{"num_attention_heads": 6, "init": "uniform", "init_std_qkv": 0.0484}
Each number is 500 + 50 x the weight over its row's rms, rounded and kept within 0 to 999. Layers, rows and columns count from 0. Numbers have three digits each. The size before them is the row's rms in percent of the matrix's.

# v: layer 3 attention value, 192x192, rms 0.0483, rows 36-63, columns 96-127
# o: layer 3 attention output (transposed), 192x192, rms 0.0603, rows 36-63, columns 96-127
# q: layer 3 attention query, 192x192, rms 0.0483, rows 64-72, columns 96-127
# k: layer 3 attention key, 192x192, rms 0.0484, rows 64-71, columns 96-127
v36 096:503423552522455450494448432520464501510433524508523483564599484449434473594520488559477503482621
o36 098:553515455458380531428516455445525552453471448426647508464488508523491554463362547466520425482435
v37 090:564472481492540438423608404498542506543569550490424489570423443484449564546487499538583540418533
o37 088:479480589496491517420482424479424521418492515419496563515435574450517583402513482603506544488474
v38 107:523547509560568470361483518471445512567447540513503509539494383379508427476451510573513479483487
o38 110:514594496538453597521538459507419508475435500518611552534527450480415422474485425503437519493484
v39 096:434443555525487481456355486521506510518540471470512446481498532545460606478544485469573496589504
o39 099:503461470474495498514540526468490496430461461549507520467463569603441638549381455589481458455451
v40 104:468514525507541506611471472570563449527541547456529586501455473492556564513525439422585503491437
o40 106:532457474434498478489495449443479504488454442404418500514389453524431524537568423566556498546544
v41 097:521460473508411440502527548542440524556422543531531548541488506515519449485450614485567458505402
o41 098:528535572533513449503483616516436421418493547533429502620469534603495421554515503513507478549503
v42 094:542504467512453443512534486540480509534429437509351472502537512451402523481521528645572513529563
o42 101:561529508560540553482566494521467463399558506409531514548405456462470487454535538385457491446497
v43 092:479450529549472356473468459563486544525427548502465454417492484625527469427379530506511489551518
o43 092:520472542602426457488516539559485449424444601497530543501546479533498573489501440534497428480579
v44 110:400526496520445500524484467521577471434572524459407575469450499429509455423528523479565398490497
o44 107:530512529522483427489459531507454518398489479519515437481500446501511515556475434449458564528521
v45 087:448429540435472453448434457426483474527545544525411461485596532523386495566523572623547505473482
o45 090:507572566538514452414528463454506516590525509537560449532504544429543503470424445543509490509578
v46 099:439552540485522501460525491535577461456566570485484394482509458563509605535495513552506469559589
o46 103:548403447497412504444452526627520623466459515479508515471539533540519598431462516410551458446435
v47 102:466469506591388415532485467509472514557462519485454456485566462541592492459535419446497499548544
o47 112:487454492451517558570552522447451502461554481501542467528510536480506528435422557603464387447487
v48 095:440551526575593644462438470451517472588595440439492510445417441558470457424529403438550407439553
o48 093:474483517461409528533526592552490519441462607466526477570570464442564498500464549504467556504456
v49 093:569483454579481523452461472520509478584582423567521513544413461437498415458420469445586513445530
o49 104:560543566550512622482493434534451510516555497537554413546525397513464488543548533524536512489541
v50 088:523557615504462514419490474519520611564461569442567481473524542459500476488431457447505567465509
o50 091:548551435485502496470508472463520476438534466515503588504493408519459474471521498465568497511394
v51 100:495471480567446489510505519556488418475543618506566386455473499580536509461397469575460452465464
o51 106:541446622470457535503519513609614465385540661508570454488538557569509458483536450483446486538473
v52 086:564494507456487467454467504463473481417430526492484537509495464564492510509420430463474447386544
o52 086:496476554417384529480551381486527549535483547522579480445619415475528463484469534422469473424456
v53 114:494396612607504472456464536569575482562532405534494522516463481509496537515439466495468440435581
o53 129:501539460476506493602451486496525439467433530468559492446526529497621586533483474595432436491445
v54 094:418489489406474516460491525499516495514450476566440457506611470505590456483522526435496461502470
o54 094:525454472542557470520556405545468444476513485494556460470424517408568515497552378465537463516509
v55 096:641470425491545510381481490550501489468509429431537448437534474462461568584453552445409387411502
o55 095:531530417571468524456472525517576468454509568541565539497452567512625397508461522523537516475483
v56 105:553581533539490508477454483511472540594492502491473494524533407464478471562455570461537470510454
o56 104:568550510519425525505558514456375428470553507533537489462446516463453459459466495528456514486478
v57 112:521561522486436614454478477463538597568432486472520457458513556479509543446487516592547542477548
o57 112:571548461486480391612505470493493502429500583500465628441459504487602562532525460413491603510411
v58 109:540414437457578574436443526491601478415529489468472498551524538513477506474524448507377548522515
o58 109:473472510398547411599499550508510434526562453425443525502536441538586455567490473469561387486521
v59 116:551606453523485497444460508504478479497530478600530453496485521433468400527464548465487537438563
o59 118:564453550483510570521584515495432471392583449507541456512447529530510478429472485451562503472443
v60 093:426527557503521556462573528500456456444496510559567553536420608420484457449626479490497531495459
o60 103:449534495430467563520466488435536441551473524538492570494556429455394385470501505508498511521512
v61 100:530473608466548415422494535414515468539570477480520445482527512449491414558492504537486453442568
o61 104:532534411529431562539526509545511497504468512417572457602434541460500495421495490531551408519544
v62 105:509423457523531555499491552450483565602423456530438555546516559465424391484502474557553525434531
o62 116:539555513539628530435403558393521511525565430516406547525508473388538483567510504550509529469458
v63 089:452481476507574510487493533446510426547574538556561466573486528383494589379442556554430508502481
o63 106:574483417559473526538525473593482542510520504483524450475501503575478467506418496528564397441560
q64 100:538438503525553498473510479577511543428514561496577570546648528434467513646558484536450413497507
k64 089:556521517516610560503510439541524489494582423497520528370472537561589555526462490564468450499440
q65 085:533512532570351495590491525490537468426544541480448395605498451566544614511488584498520542496547
k65 087:464511401551485487448471580621468468466483544477504425404549489584459457481405529498470451434501
q66 094:517544507487488431505406450526434536529528488467512499498593601448510509506469502591556532436440
k66 094:515518519497480456508613532475468481547474462460423506522518508565523599493490543490551391525586
q67 097:510563480435515507475348532520474583436505470467522435466528427423521540592500449503508512508466
k67 092:596474524556478464558642433439526443486587446510572424523423499514450443421533494567546467600498
q68 093:540527397408506518522540491471417459381519562502556538576559562447474577453563462432554561529544
k68 091:469571379489513450578429552538532481476411591505481445548479384558479465508559516479521483451604
q69 107:478455519446586463547494552590511494541515482495535503581551499496434522518536492428500533523470
k69 103:482589474594442526600482518490534520448503557472508479559499547487521414474554486448495522448550
q70 092:484564483505564418468417467512456540480475490593481499521511547500490495484508512587511541499398
k70 097:549458530442408559492557540529558384481487527431440556501479574549481490502487481443493473561517
q71 101:460531477513533607420525516509488462551439501562574467587427591518521556540496484458478487499549
k71 104:467544516427597465472459540392473488509531557531458544400504542503481485528377465513525577443525
q72 102:424531617536424490487459534485540583544439434561527559558557471509491487429534573500467437526497